config.toml
norm_eps = 1e-06
extras = ["some layers without attention", "local attention windows", "gated attention", "capped logits"]
init_std_o = 0.0102
batch_tokens = [8192, 16384, 32768]
Each number is 128 + 24 x the weight over its row's rms, rounded and kept within 0 to 255. Layers, rows and columns count from 0. Numbers have three digits each. The size before them is the row's rms in percent of the matrix's.

# layer 19 attention value, 96x96, rms 0.19, rows 41-81, columns 0-95
116:130119126116117145107156072128149110111148109102132168129184112149150114141114129136068160129153128076155143146115115161099117140108147053124101134153135098136113122182111115102116103087135131123157152124133129158102171106112115129110111125081108131135173135130125160115129157139131118105
119:108145193123081142126105148127104141082128121106130146107126144160163149146131121138135159127139177116140116126101139159133118129137182140098143159092100118105130157109134103115146078075141168113124134102158115112093128104114138151142141166080128089153133138138125113112125116143148174093
110:112115155123116169108131102097111181122074123131167101146079106136086142127116134110137110133116124122161148084091074113135175149091108128140113140143119099116083149165130138163143102153115157100152166094159101133125120141139132145158113123117136166166131124115104144144099114116111135115
121:123120143136109159112138155130098118158117155177142169124138167121130108102115120090142116096151127147107149137141119141108084153084178174140129146124133143113146114105116148125107126133091088151142139126119208142166154097097136092110148124111125149125109158163151103131114134152105141080
098:151116103126118122135133115105131170148132108118109170109129146092158133147135151129142127157075106140149117102082124132089098124178102097092065126178128135129136111136139116134169146148118148168155137115176134118189157105120122100123117123135096121122115141125147137141129074085129137118
118:137133126153120112138133163126112128138128149110115150113107135126145139149119126080122131111140126170144119092152118085130193144135103127167130136176127152146116122117128125143160171166143103134147117100140090126151125112145094084104085100156182107139162161118121072142126090175117108104
126:127116136168106158113146126150164131141125114121126163144118094126090109159156105129111112082102107125109116121088142102135171085080132120153146131115070116189130161165133123107144122075131165131139114113154107130137109134085140108099144149128149175122123144161170131121104132154114110129
101:165069126156148125110127142119101124089089105117123146133121102123135134155114126189161116128110133120094114117107127068139146145137093132105108105173149138132125115120119122164107118105115157168135141115168145097103126152140140149101141133153207119139098150129128111119092108085150151114
109:131180136099132126158076114160144135149114132173128125130088141095144132138104130154142130127120166177114119127101131200131160113132106150101097124122131135058127144101143105119149091113128092135128116111096100139128123138097136137137128113106079112109163158126133121107146109138139174083
117:139147127161130113125132135152111105097112146136157113129125180149147075148126120133117129149127091098156146131131123175187114162083136117176125088096166106127141143149134121110105130152133150162119112101098063133131122170121131104151145103116132083163135131123128124072140143145097118130
119:124127195127146146091098126147070130110135157137128103123099127107129171118109131146162129142112148130111128133124127114139150126118183129119147126142144116071104169094117127135157097124121125112118132157202126119074108136139114101114113180113092102147135122118135178154121112131148162129
118:122116142152108159138120084116131144114129066113139139144114114080133095141099099163093103159145133132126134140151136148130152116133145088144133103126104103083105157119096133166157155128177109113110092123156097137134129138156122144123140087132129103103156169131128133068117071151149160134
133:148114128123117085134135125117117151112145117164136072146162146107146128141143151133157156096097113153141137103116148123149127116132090063092127096135176122162137123147137083099123114089143157190122127107128085121096147129079133140143133164112145093151133158151126141112160118122101139100
109:183169105138152107135128137147104105140172100126090128125185154132166165125158176134122158172166119133127158144180134145147107127149158123158109154109139112133109151145140124111160126137122135104149128113120137143130136122143129101154097095100079093156147110144129187119124122127119163122
101:156095134107114157160076159167135103149135143119120156104134132085172163132128130133129114118110113132161139087124125175140176156150098127103127156124077127117126141118132129133156061132161103120136128146103081126166080133126122102150092112128137167098140117094122133112118114115146102111
112:123121160127129169162124161118132115153196121137118167138175121130139141124137142172142091112093106130121128080123162134136113140127113111070143072145112139132154135106124134126145088094163107133141109164128147137176115139087111083172110125142118154118130145133157125161131120124169129147
119:171209097101137177148110116122144109158124109126131101159103125132108141146142129127131120123113121148110154097115093115164113146086164178188124113142141126112104147128122106129097121097171134138130152128104128167151116166138145125105103128094081094115164127153147135118100122133134152121
098:133169119129178104137116126174136089085093118135148153142128132153171142143114088156145127117148138145127125115116121169122125153101115144064105116099143148135095124080143124114102062105146128162139149103116132135120138152083148126134121149102126145157149151139088099154103129140118162098
118:117116124137125156111124111100113164119129141142119136116077143094119117107084137120135128164110100157109133134099160135107094179109092109137114133112167141110172145133128137095126152160120076174117147128120165123152160129139131088117154124135130070111096158152140177073131135116125154155
149:154054137139135122122115084152098123112140124125105125110116074114138116118141124157148120121186112175149162132161139125122185140126103141122140166122136131114114144155136127109105101128075120125130130126094130135100097099135143111119103110110193149126115150148108140061115145108100132119
107:156134124126158131109081168146132135085108145112113161127126171154153126151116126144142154163134160144163121097100142162134112136162107162118152124095134109126127152091127121135163083141208142107164118123156112115149112121173147150138076104096160141102117130132120099106117116122119155131
126:134116090102131120114093125096129151141131126156116077137118144156128082145090126143116141084133164154136111122076099090186141126111089148130130165143079124141167120127142124134142111136100114132173146097138116117125135130138119189102104127144124092074152143114149116106103152116153147147
120:119132145127120151144145121150130127166087164140155140129130137156104118116129170123098121154120104118162120103080188156112128148100101127186151114078119133126134165105131152103144145132168126111097157101112120101160158135167127103125144095111156105141092140147125100073083124142111137140
111:143120142124136125182119137148120114141111127139144155125123161139141135111097118153123156178118119120193130105175129130117146147132135116143120123214137125136122123182128142115078151162155132142105080118135126153103123145124135126171087110136152163141167144112135095136102105100136177120
106:132128092140114124160109132175102135177069123143136166117151174126115149082121120097129137144122130105145136131103163140163148137093111111089092119129129104134158144120089138133112166074126081161085119119127084110114106106126109137143151107164165115139120132163156123155124117139123148111
109:159047106128163127147148126086105097126136134119152097134122097124114162129115100120096108177125131123128145129130144154170121156142128107111114150162131121132128114061119118122134143106133087144156171124136114130133196099080111111108086125139124107128111152110082133127145130111123140100
093:071120120138097122139136112122070112140172111130138142138142119149097167113128104138125173116120146118162121129081126170148112111116140154111095105155141097104143130095097142133104128105130118151121119095166131166168123164166082101166085121136136135120135169122093087153122137102139114112
090:136095128136150159098112118069122113135101111185120160143113100113147092157137143128101151101071127140085119128150107137124085115160134135136147105150147132092131152166126129134093158125151120135140146134139157173151123094120113098135083077132173135111099162144149101133140143109100129123
099:122124143140151176105109123176166121120113158108128141130095156155153107146107130135139062132123127145150150128181139124125183131105146103136114077145116124137115125110177098108121103156151126139145091129111151115103121131132136116084150134149101148059156097154114132095137086122108140127
096:099115105123144091116162094138163110140135113118097142137108147134122098089114101125130133142106113122080118125146083144115090123088115135149138177104137150164134120117149170093146125163119096110146141161129055106057149102113137086128137146096127125129137140093130147135138128158114134104
094:132104148116120089114090120131169148125116069129112126132126119128079111090188090115135093097088119124091169149088129118126127139133142119145138142103112153103097139120158162093143104138162130094130140136091133098126118115129132167126136061164127155115118121173109129115142124141124156149
092:189177100129142127117122142174151110132131122116142129123146142132139135141109150136140131164162129098108164111134117114116147128136149103142065095157117142077117147121114105152136116157137076152151118123118126119130174126117135117084172100139099072127155097103164089097133095116109141135
089:071142140121178116145129124107106128088162141096143079119115141168131142122110144145162163139152138073125116170108112155140141122154138148106120118102150119089101089100103160145118103152151104120162135089175132139116099122127120118099092146106132159165083096122112115137110107123114141131
094:158117123116087064104139120101154091143143128149108123138101125124133099134114138132119158147099142142130088085157089111119140130157146109146110160188113140099139118150141127131150121152127175138144151150156086142164160143084125101111114085116146119165131109089123102095178102119135125123
102:113124133130114114123132144134091081107127134074126124138126140142122182148122109122122148137148143120216081103097121163128130150136138124106159112154135138153110131147125113097157120137103192112113124135138148149180148195111120098158103090140148107097110129110109137107123130115138119144
095:151146135163119134116122158114129203107109139141125163125145076110131134130099144122142123097089170193102136133140139113113125073155139132147149138108116155142124074147139150119179161158132157109101144148118145167128055113122118121118148137147146112132138121147134149112139132103115122142
096:149052116123102129133143121123130167165170096132121139112141127103106133145146141161140123117120143102179106154069116121114103148143103183171141113128119134108145125087129148087108122132108098077126170109125117100141147091151138122095142177150129137117149145154135149110144142133123125097
083:124159124151166158100122153126153069086162129051143099134097102143120137133100106153138147139111115108154104125141145127147111143131153090146132098131116135118107149138148109145126120131134159104153097108158137149179135121187096134156096118112130115086114121134115088141120172100135103133
106:150117099139129122105159106119158150115128141129123160124145134133100107141154115116103172139150135137158170131116087157126129109154132127131074113147160125086128148098153099184137142113165121121181173116169095109121115095155124125145096132116180151135130168136131065136131133132094119127
104:174146105136086115141120129124170175143153076134143125117134101105137109160142159123113128139138088126157144100152108130101107121091162121169113143108104113142110147121148108090133133081093146116081142154160144133107147169111158181123145114136160114119174155162127136107161124139109133115
087:121133139131125120120128103153110133163101100139137157117151172129134101130130110165192153146139131136074110141094090082102104100118121184101105114144115178079136096125126120143112126152153122136125175109119107120081133152131149137100161118118135147151123151121121178154144123152145140166
# layer 19 attention output (transposed), 96x96, rms 0.192, rows 41-80, columns 0-95
114:100125134147153136127131160121114161159111138111156152139147195121157131138122134144123087171117111132137132147144115170153123133142132150144119131146112104099084169168115095099113076121159087112152144141108122156136145094122106151079125121090119099133136097117158111111142131091072093113
119:127109125127121095098130145098141127129156163110161093104158150124159131091135179126122096130080148087109139075131112137142116138140151142102152120108112171139136150136113118138083131119117079113103124152158120136129121100100115130161156114089145130096143121138124064173170134157095144148
112:122122188118113143071154101122149145112115106130139113125128113124107105105106133138166118143147171125177074153128138138134138138088140157169124141126132135148068106160099135120101133111139139141128128112127161082123108154122131142142104160111116135148098121147119136124217130152096101118
119:124089093113090148154170138102132098103147156138115125109153127152130098149120089120120095136069103141108131123137151069139112120159125107125098140137141093082160134180150128135146129151118070155137105139139134148079138136112167100105119122145097143118112154137134108138131103149124104084
098:077133127125145091161117121140136162133111112119104144046117114103128135132157109158142144147089158093137144116130136161118117117144069115166112185158146076112140126153125125141148131131142138170121135136129130104178102106109137133125139127106128144134102135166127170118137102110154118175
119:122147118127151127127144114136148106159129131140117112127103089131135126186128139091118101141186130113148143089098141102115139110158147114139150139131113147089124125126162125097134160105127194169176104081144116161113135103147106136123150095094120136140113188139142143154156097158167118108
121:121110149137118136106135121121154114163117107109103098146105168118103122168142120152107133135136104115134122148125125154125111128104152125131132111098108129124178133188108127129126180095133109212149177157119079112119140127104117134172125175088130131126152094103112104154156136155134105097
098:076091140169162132129110125101148122086102127092092129155115110091096116177144144135119170102144194100124092134140162125134122144128120131145123157101108172176125122138112138138137128142114135127115130179117143091154122161110149109133161146106157123132148159157126124128154116140175151136
107:148107123085141073146130137132140091110122106165170116110129095142167132091134135107114085138044115135085138092144119148131147089117146129121138152156148120135148124086089137119148155137129111128105113116144137114123123163120121139161145131109165121171103176109144133120099118139082105124
117:156160134140138120076142095138109103142129155107177098126137148117198084151130092089175154135110118149153122173113126122172109114140136132127109106101109119133125142101119136113102119121116135104123144140127108132120168160106138166140128082177134138135172146125166120113134096106125111081
117:107129142113128094106155130121112109093152154142137149131139083129151149104129156152102130072126139134102109119142129135109151149126159134157128125109140169145060106105113124131119137107150079095097129128184138098088086134098085099130129106107132109081146088129143095163134118156143131152
114:083147125141142110106117101118092150161168075125158111153114142111113119143120138113108107140149123119138138129129148204127106090106141116124099153138109125118131147107112135145109138128154099091088147123143124099084136149185108113156163130099118115164097172166163108119132091134099108119
127:114104155142152097157129107110138131125109122147107102119111163125146133104146155123132177099080121163106120130117113144130115096165141134138165133138110121168135162107111085098132126123121144129121169145102099142174117133053124170120127107096150127154177154124103129113177109109133155089
112:135143093109157110157134132150110145169133108085122174116152124120173161107108132132144095132124109144108135126148108150121135131124108143133142146114114125105111158112138120122098144132143105116141110072171136132142107100095132148065095084147112172118166086187148125124103106109087137091
102:146121134098112102138143111131153097123120121136142134076093109088132164126143115096131089131125126085149103118139100161119166159129144119114164146116085129110153080113127161127131161101140142151170129114111084144179108168138108126140123117149167137106071125130165125129088149121099113160
110:093129143122122101176146140095123093105102151126121131144084120141116151135160115135160122096094109107117131110160105170115120142134093089132139149127101117102157121099138119163109146118146122175163170133068095134156102133134094110144092141134172118115094100151147126120071123147138160130
113:156144116102131141129146102117118100114119081084129154158130119114174150101114092111134049109098103152130153126159088129144111119095139136128120135147141120158093122118116128123112156114112091160143164125138144094126101143142159128114115174116137125132130130153140172090169113145127118060
098:137087138143143090136127149130170081048086125106158135157141137158157063137147115128144114143106125139083119093130135090149094138119151163138152138121110144178148132115122096116109129125121091135137125156106170131135134156094118118131116134128168113146116151117137115122127122143074137110
115:095136148135147145148138105147095116136135144146103117104120114104130093107134101132156146138079114141108124116129167125136099117146103126136069173141152100096160146140107171111169106137140101085099121162147153079101135145128124127107174093138114141127134168152149164087117114115167125167
138:121086153135172144160123090128135130148147098132109133129113121099101118137129137106141090133141116124093067174127139118128163141140165156116154133101088158109140118169142192120158135122129120099117104113127119171113117190098133124083152114107137146163149128163107103144136131109091108129
108:142140107129160092102113117129150123135142143066125149107117095117119104100149135103135086131125145131148127080100140124139115142152125132127155148130117166163174143122080128127109148123123131080156082145121119110175105133163122116130113165134180166105118128143141132135111098188105145179
121:163147151126160140114110134094134138157097139148102091146119124141110178125116138105086119140086161161116153123151132104132148140132127139127132110124127105163124098134097152111150110163107179123148083131162125119170142145149108115164107161088140146127151162090163184108154116170123152148
118:108135131125109174106153111164111115173137153122129131113139155111163087135129124091175088153111090147165141095092144103151099110138106121125110136117097149151162150133138152116088152131133159118170122142158133050125146137162147158141129148144132129138116135137129095140084102128164125155
113:097142152105138094115107111150157107094114109138188117130127129104117108115169103100102129132113114132127179136134137080136110118104105119135151104134126170128099113115131091137140126150120141113141120136080149088153141165154156147088125079074116108119115167174107092138134097096131134100
107:148103110115130128146109119125146086170127117132158114141137190141117152076121127103147154165141118124114196101089146094129130119114121103083150131100113153137145129081137130136173111103119090170146123135118115088114138104138113154133157094127164153129148104138129129131102125151172167112
105:158134128137179136183122128127086080127137070092099120136186104120137117124142137144137135142127128143124155138114113134134098148140152134134122165144131145104091119089105115129114093167125082134149119090153179148122161118133143086103175124125171136124128176112145143134127107134124164117
096:140124138118145143101130131098122105169144125089184096162117124160128137137143136127115153102113123147082183148116105107182105109152134137094103166133115109149092109111128138135122113148114134132118095105134150143162128120145140124172099103108127075110117134159057078124120133118142159144
090:102136137106161133121105121121117128097121100095087106130128086135148142157124162122103155138112129095141113137098159183179108095118122106123120134199163119128162114138104132141183167114134112094129151124125156120155141093147154086094100135087146130117101146144106116153127117144113097133
095:123141154183169072139130118173136191102130071153115113162106119159116116105167101160131106120129147132133137080118133119102155150115140095127115099153154169137145146117154136135113101118120140126131121161126119110104119144138137126103119133119122119161146097104161158132143074148143095086
097:132143084139150087150111114107087106117099175169091150147146124124140093104112068136107114137101104121129114162144102113151128137147154137125173100127122106095106169117124138101125154103125131139133142072139133130105155107169150120123114138133117138150183160081158125125132163142142092112
100:129116127137098102146123116115114127138109071116082097094122151165095139079103108141150121166164134101157099131103138120109126118104149096140160117138169156117177153134163160105129105145140138140105173111124105111125111144142076121190112134138120166128115128103117132152163152157109146122
089:147131087147157120163113119167181118140130069133120138106152128140146100101163120089143133121166139096143152125088096092117144134122144131149093118118148142118113153120113119125118098150119129151121114166110134122132107100095158130090201149111138116148152107170154181093143125115119108123
093:130099126147140143095117156095129110121127140110163143121145126136140087152132147143136134109183178121091133168135136072143146148136119152156090130068096140105071140122111109141095151137161081130137123111166150157139137136151152088172097130128125139157121120138101112122115086133097138135
101:137176137098130100126133110099143117078123149106127124115148085100158113129128110095133106134111090127149116135143105152164146109166110137167117132191129109073136103130126095107128125094114181151133144142144124162173125118125129131081165126121140117117108137132099108117176163103109107167
104:140165171132137130109130120135152125109143167066140109128125089140145122189138119148149123104100114110119121129130130108150114150124094133120160158118111139139110126135164107129092094150125148092147106157141132157148137133117100140152155103111144115052077141128099085115156156076150127144
100:124126136133114117113118164146104153114184144170094114097125113155119126155077106120121140133129190159137123093146127168095175124134096132150139154146135142124196108136158144121154160132176142126102175141129134149094092111121102159139137150110103122116146143132139119150110105154109092133
097:144093122125117104171156146099142153166127138161122128083122122101120163141112138167140139157126159122153089123113119129117120135169178192135130119143155069121156097096126132106113146146108095133133119115124121115125139109192099155172126126133125132138144143148136080131122139108168174127
089:140163134126167135114131141141132111098138129053140111165077112145129107160110118130113142092145125114097108130130104124155110157097151083157119129118135114126100100157115147138070122105149163066168111120123128122143133140112128102147089140119142113100073136160094119116129108108124095156
099:156163078149162150123164142142153124159129101076114133080140142116145074107120170130083127155174105159135159130119129155125142113145154122110110161182151102121118131157112102129158144100124129122149112128160090145130123135157160131121102139111161115160120168133106110147145103138094124112
103:134175116160105118175146119149189139146146074152134110091134124136151151100113132153128128168129080120134129103171142169105107088118136143136137132159117099118155149121144115085130154147093101139107159114107140102089153125097130182104119138125115118104169140139161125106156122103124122111
# layer 19 attention query, 96x96, rms 0.199, rows 64-95, columns 0-95
108:193090176112108154133106088100131145140141136121119188111086068148105180141138138117142134098099131172110127147153155085147156155142149118137128126128130123162125159098087114099150120115128125135114114150137134111168134150117133135105108115156172137093154136089117131132133117132142132149
118:075123121185091124164130097107174141093126099076115180150065129104118107186169083125127096121140155092141127134128093161117117163130122099141129121101127111100129125110110127158122131108128115159099135147118141140110123141091125122148144132118128113141080124131107143110137131106147118117
089:122135081109190131099117147125094121134139119120139064131181105142146161054064151115116113140144114131127142108097145114109123121142135169119146146149121132147091165129128141081121103175135147092150109103130136136118157115148104149126142129148120134110154159135142150164140118134144121141
132:099123132166131103135119110123171198075103098113122128137053121131114116146148103151178122146098140112154111113106095179106100130128141117115150094125128132145148104132122148156131103128112127142093121190118110105135109139099128130147143129145121125137078093131129161108119156098105148127
141:123155124146102082179100141107181111153139142101082147174130136124154076111111107131110126165156137141157078122112126160100113162106117150151141134135126110118149102156106156122145141110135128107122139117133137114095137110101098157132121152099137129162075104127147138106112119116179088097
059:122146117123157112101134149145175122168137127107104141127152160124112068119160163131080162107139120105116143131109144150129155150121142157141125110051140121119112144122167157107108135084139107106140140126132159108118175103108102113150099146119145180128172140149114086137093134149116126147
114:136139151148127056112148124123149149078115118101090138139099136150147145110118085135133113142107151123146106132128140151101176087130158094130142090117146107156157162129171119111142172134155132178125129128120066099149127115117094124141131119136099091160109107136132114140157131159125126172
085:142126175177128160119126148129140101147148144105126135152098107104117130147125150149101139161155071106106107144173124110101173106083074121120169130134115110134152130139106085130127121114128170127140177109128151144118089142086107143140140146165123160160120110114102122118079135129106152142
079:139106126142113130134129107108140133147144148123077170107123106123104129131147184169097162138106091146156088122107154199087126111107120102107147109098136114155152148121117121118147132114125122109130131161135165096107128132127122114099091131113094149095080156145179133114166149120094155145
086:129134117175147104146152161187147177137163080133112103133114121173131151102144144167128119134137115112155112106121160152142108139140143098157118109152138152153191146150140134176071149106164131123136137142152122135107118104148134109123129148070155114130158129095135120131114103111144163128
096:131103114110147065143138123119118126079109121123115102111089128128133118105161134105184131113097191125124127119091150147115105144151134158128161069169121141094154136123129140124130120128178102130154121169088132153169107123154111110150116124160148135132117132127126168111174142105124149161
101:148124093094133166135150047091135154153140121098101158086112138122114191168119150109133147163112137134137135133164131158113113112165144141132158139161133119153155112109117137148098111142138137101143101142108146133137170085162167140154114079128139111108128134142158098133143156124129137145
090:173115167155098110179131144129144068189111133142109099114116154118180142113163125157126123154113145125124083117095109137151110146128145127107134101118117129109135085122132127140125107150088103156127141108162122100130148089080115092146138145121121113146144117131134138136083100107144100077
069:127113126148123147117129127155152150140128151120062172136127130172091110134126097149104140137129144151136139153118150164169146141099154116148101107155152136096139128125157134177117148148133095111088141124162120063085136075157121114115095124095174144124127135118124102163140144168129148137
080:128088102086168113135113162118132170113132098124185119116138102115152152143153159107120130150099121156119096123091168094130084171151149167145112117152126123145101114077124136133138140150129124144134133112091111111153109163136154168110120158076156123119094129123096148113141092097149124127
090:100087157120105121089127132151149180148137091168166143128075138119121123159134093111110127148095161133119110144159149148135130181150113108090151130128092092119173132097139154145124119155117128130113135116113122139134125152111100147157130156161116116144101086118095078147115115147182132134
128:169162116091146134089130135141105119144140144189155069084177104168141139063098166132140149142108128165117126133115161092145118087122124153103104131133161117139101151150137127106120110179106122080134106103137116103137139123148134147121109135150123147113166151131148129120136131147116135131
099:156093180087117161123158103139103112158133141141129199093126120132130177160181184116131112102113114120101150153163136117153179111148118101124121143133128148134116149106142088121133153095142122166144140119164120138163147130134142102093106103121133139107145130095146100144129131156123138147
135:097158085189119093135087141106173139091140106080101119173106120107110078120108084121134123171149140130152094103098131142089097158134121141149156123131127120124155131137093142137128106133124124112097123155097142111087124120121098158170157153123135127139082116145118137118143116110146104125
119:122104181091134175116163121152091111123103124150166177091148123105129156170167156130122146094112103084115162168137122081173153118110126095133089125101134130118105110103134109139122114107135122155159144144124127162162150167108159122142132105153115129134151093138134121115098124132111153134
175:143093187059134132110168117150081122122112122185167127081133125120132150137173151138148147096079118097117155156147130103170151123140145107124113113144119152143130093112172112125114130125134122159141121137114111160166145160135167107125117111150129149126135093125129104111137149140105140159
100:164137098087146108118080119096121091110114170118117112087107128120107128116125129105108159110144139120145128116099124108126105134136109151121190141119105174089117119104111104117169128165125118079145102141113161116141120128161163120100146082119130122094086116161101137088148112137117171157
087:123145115119148141124111081089128094148162158134124161114159106126107139126189127145131173132160122122135166106150113136142145149145113145155173169149121085120129122146127145152146142130099122144112127119153169138094120105124173140107138144154141175105128117147204130112093137173104131152
099:123150117076109098113134116123090133069111116129158141108127167107135094139146119135131135120089145107181149133166094085096151145129141142120143136135109099093135080117112124103172167099177146149162136151095089135117126146124127157122151118129122130142086125185123112110157146119121130117
094:124150100163130097141141114157161175109157067142125140128060133127108143185139122147150123136126125164110164083134136174106169097114121122096119120144112139176134134138128102188126148173119129136087125140116127124102097129117137131134128189121151127134143132124157106114128133144131140138
091:105119121116132132132157128114148165116133064131128127124114083130133087197147147122125134127116120114119136149128139231138133160165145164131105148125137120104124140130144113156113176151133103127097125116123130122157134132150142131152131191087098110126140151133129129152087127148148097140
071:165155146119069116159111152150156070159143151130108116145156170119122137179131144107095123105117109120106140090141124144135128074114107114118140118128122159117171139122119087139133126092132108093082119112113087129148107117133114133119141092115115112112126138124110094124150095107137092064
070:099124160142156137150127138114119103091132088123141094119131110134155127133165130154095170136154119098094144159113153047118141139087111148157129150082153131131091153133145127133169104149108103146130140134115124135149142128115133122122137121122144119171105185140167135120095071123128140085
092:127149086142132138161133107151109149110145075148194150113057126101111136142143097114107074124124113117129133114109158116105093149127096116132132137116123104139123162118121123135149138082146120141105119183110101126125105138108163086158173134142151143081120135094139122142154104105144119103
099:137138136097138152109064141153103123123115138135132140143113123142129107118118112112140131112142106115164171107128074125167109166130106129088111127151130130092064117099105128134093140150145126122157087095148147153111167144184140098086096119114134166123185145124124117146131133100129129090
088:131126113154164128070121146160132167100113092155135124125086108145065113139149085108147157124152121152140160113113101179132145106135106110110138063136135128120171109107141106122108113108153104132118090125105124125168112142072134103150108153127110157141135142143113112125110130134112078129
102:132099124132108126170166094122155122132121089146098098102099125129094162121124148153149131161096149106146106131100168168128119123135163105112158117126127155126172150148124180158088144160115106125115113134120120115139145085136119115163138146136087104091100113097112124112106165145163156180
# layer 19 attention key, 96x96, rms 0.199, rows 64-95, columns 0-95
101:113151108149127111167073127106151121154141128089118180161124123129140128134096067144085132156147139130148125083102125140089093187120140128117141114092124130113139120137070160136146154154113116122083111112122137148127159121106123139135145140084131134163123127109077113125146105115170110121
117:144107123142122116152078160132147084161137137123109121184151154124168116098094082147111149151122118137149125092105112133093100173096136139106119108125154103114138114130107156110120131132117131115091126102123121139102132126095090130132155161091117141177136131134059128123105115092151092093
091:104143157109115101099166114142110138082118145148124131097102122154145139142139126126133163114128142087096106140123134153163145145121098135136137125135097133148165091131189139120140151116160099181126137151133123174156135162095190114108091114126114153125144111088142116109121156131091166171
098:165134158162120130158063148125095105149130120129101162145131153081122127130083098110150119119128116203116137087125123116094133114116141131109136113133154145126125139105145104074134141129149136115137110108118136119101132088113106111119163147153148151111152204145126130120130140084166106114
084:115102173136118133103153129164069140115102112123145139108106097091135114166180126100175135121105081108116143148133148113140136116144122167130120130167132117129123097131181117140081112116182149136177122143126114143169113117114185119132146112168137140126125108157144116134111146127108148162
125:146101086125157144149093136121150136160139135154110124149159140153147153094126182131139138144119134127152125106134123147133138094096109136061163103140100118140099141173105118132121104160140142052144125107157144057120144090131105152134138134147142099104090139127114156128124111101140137120
085:134138137143100093119086153123125109159109086175115114136110159113129156128121146091128149095151109144097127121115173112069140130089112117125138119105135139151135164117163146073141140110084110146116160136161130164132106145095148169134104119120128096111110152106147138086132158157078109128
086:132175119113130099085128121138159118146149180146124139142144119094116111130094155087138160144140126131126098114115124125133117085166132132172088159118130098128105124111104142131089129089110104090153103122101145111109125129119104098142092127151146128088054165144115117151140088122162092135
101:116180152120129141141190143157095129148140150104159161118106129113102088126132096077141121132131112135143151127149124088158176144109106096156147152135099078145145110155158142124132144110109116127133133128116123175134118127101150154161122151162149109181150089117138084109097128140132102135
102:128127155120137124131151148115110111141134182180097098146162177139138087158111148148131134158125121116114131109156147112134175076131148122090119149095093082135141129128143142094134106131174108082138142135134098110109131095142088133112139132152097152125118125135167110127096148178166104130
103:115129153124145115131134119122121164101106111112157139091132111138101149163148096211087139102148135124112135126129142160146086127146121118134151093116157140140143131178167110158151137134130121140116141123154118191142126153115202141124114103090128130143160127094118108082117154135103123149
092:114126109142131159129164105110124159059106081148171114136104129125135099116138128122142118130117176103149146128139107167124136131098109101151099162134109082098157125123170190141129158148139128133149132131115141132126138149173178105107122153103120134084125089147109117089141099137102122109
098:075071140131135108154115165151155096107145143115073131133120086106108126144129114072113111122095113125139130136148160155129124157146108166124155098159152131131151187153128114128116104147133099115129112100143144121133164085129106184101129096134099103116118150138148116116142137140113171152
085:131132133157112133152132117129103124126112101146161133123122108087066108130151104149111168109144091131103106119107112105161086192170140105129163098144114088144083115115117109117109099134091152151102094142161145144135119125139162121104101105146152111154160083103152121146137117127106096103
090:129103125146095140136140121077107145118125121116090089121136135150132108111159132122119161116127142146129111118175064139103153127112145118077117111136146193125148121167155111164163111130117072085131164134156111151110123111147072133129133096104132108138161152134117134149170117126145142160
106:079142107188094092136109103105123103151148130101144099163115135142132113117095132106083083144169143175147093098137124148097108112112132116176161133112128127134141159130114077137164129126082119122092084113111111109116130107139092122127125122113120107132100176125133159138149116118140102121
088:133128150108150138098135102094106159113168117125156149087117096080078138165158159100126093098135147140141148155159147112119140114172119108142136146145082157135113176087141108125129139098142116131128102179135096119150136117124162132137104148163139135093099134105160143139135109160133137171
075:120149096132141106118132093112128169110118103102179170087098106138119144154127129126098092159152127149156146173109138162111114141157132101110124130120097137095101165119104138152114159127154144164108102147107141167146161124146179129133141129167144137129125157109097100120142103178084150150
137:134120150150113134167091156140115071147104151114103129172157166118166107117129084149156174134102112130110128089104106113118123155101122147123097130104145100106141066134112146114131105136123116119138144096123122130116114153094090113127154144102122130170118123156099147110096131080162096092
125:108156119118135094099173107114146173100122116145178109077110127139131140138122145113085080121124162148127098160149152159143124089130124124120153124154112164136122171147147116169146176120138121153103110128124115157151149142167164117119092136146139125113147129101108118156172127167104149167
151:121134115114128123107168083126135185123137106148159117054106120141093157137133169123093101114136148119112136164147164149130126092145150108126134131136118166153124178123149097135140164121138128150116111150123122150152142111159166138122107128146146114092146140102153110148172139181098160164
112:155131156089136128102109136136165161141191111112129111146164144149137156130128177134158142133141106141179140112117120154114126093087214134094122092143134130145100153153142108137092131174134144084115147121133135130119132115139082121123097123116102128105122130164096121153123119115114152150
089:118060124091130142100142115181098161147121093144147156140133145106135090157116146111102112164135107120128144132124136137138144129110107093146136118137139094149145121097103159098087128122136142099150131085139088140142128156137113144178100101114108086154178096135125088143107111138129172105
093:134141093137140095115106123141173161126094136130118113124126125137107105114136128129070097136123156145122135116131126151039120121128153140102128134118125168154107169165126091175135152139122148125077117107103123089133105157123111116161168122138094083143120156122139155148157093161144112135
084:130139117121105130113130140095183135118129087138149092154125162141147118133158093136154147167159124131124116142164118113111125107173141145076126084125144084128175165112118150147154114080133112116145114167125084137102150108151101125145144109125107118120109205123144115149114149147131146101
090:122142109184121148131138156152147106109123106132126099139144173135109122143152110149102073157096154144144100110206096127116160104111097099127168176133100158148135144093114091126134119144115169136166123150130126078129130102128116120125114160136114117164107142131111137138105099120146133091
102:125136132151154130129133133185113098153155141121141167123094093114114112105115123144095116140131128138180135128124128074130091172141141132145088180152144129139142165105115134097109144147148178125149120129081131112133144071151108130135131158108149146145107186152137129107120117162142084104
102:084186118155138041120138106114134132089062103141102159126125112148152126107107122115088112109096121085134104148128146162107134142116144117146129110110111120125130138129096160163152111152117117134124130154123185166131135176125131144123140116154099118145090136109112134135155124146130148156
084:116134128168152088133097143120177132123087150132169115151117200192155113113121117109105138114101165092150135145131193116164125109137165108093128140155121124128145143149119125142175128152111135134135119118138115099130135117144098144108127159121119138136108132158084101148160113162164138134
089:125109172131119184121144148130088130131083156170160110125146132120126132146131121173142127122152139143108126124144104161108184124105128185151090107142087135086113115178114132129133115159125112138140139105138108111112113193154126097081103139152102156127119126134108147132108161105124161135
087:132187156144122074169134142147140114097151125129119120128114186123160097155137149085112117113157136101102090122160128119131150148133072149138124091150109135112139165146101110120127144130119096154111110132155088167067135134125140143125109112123151127127126127072119121139139166156126150165
090:099126150150113131107135152084152121125146136087111108127138132125102165187138121138097117111128124135167107123121139188089168102133154113102154120150114103144128157136142129082132106108103083122120094178125170133105171128087159146091123162127163105113136108143118125144149145117123137087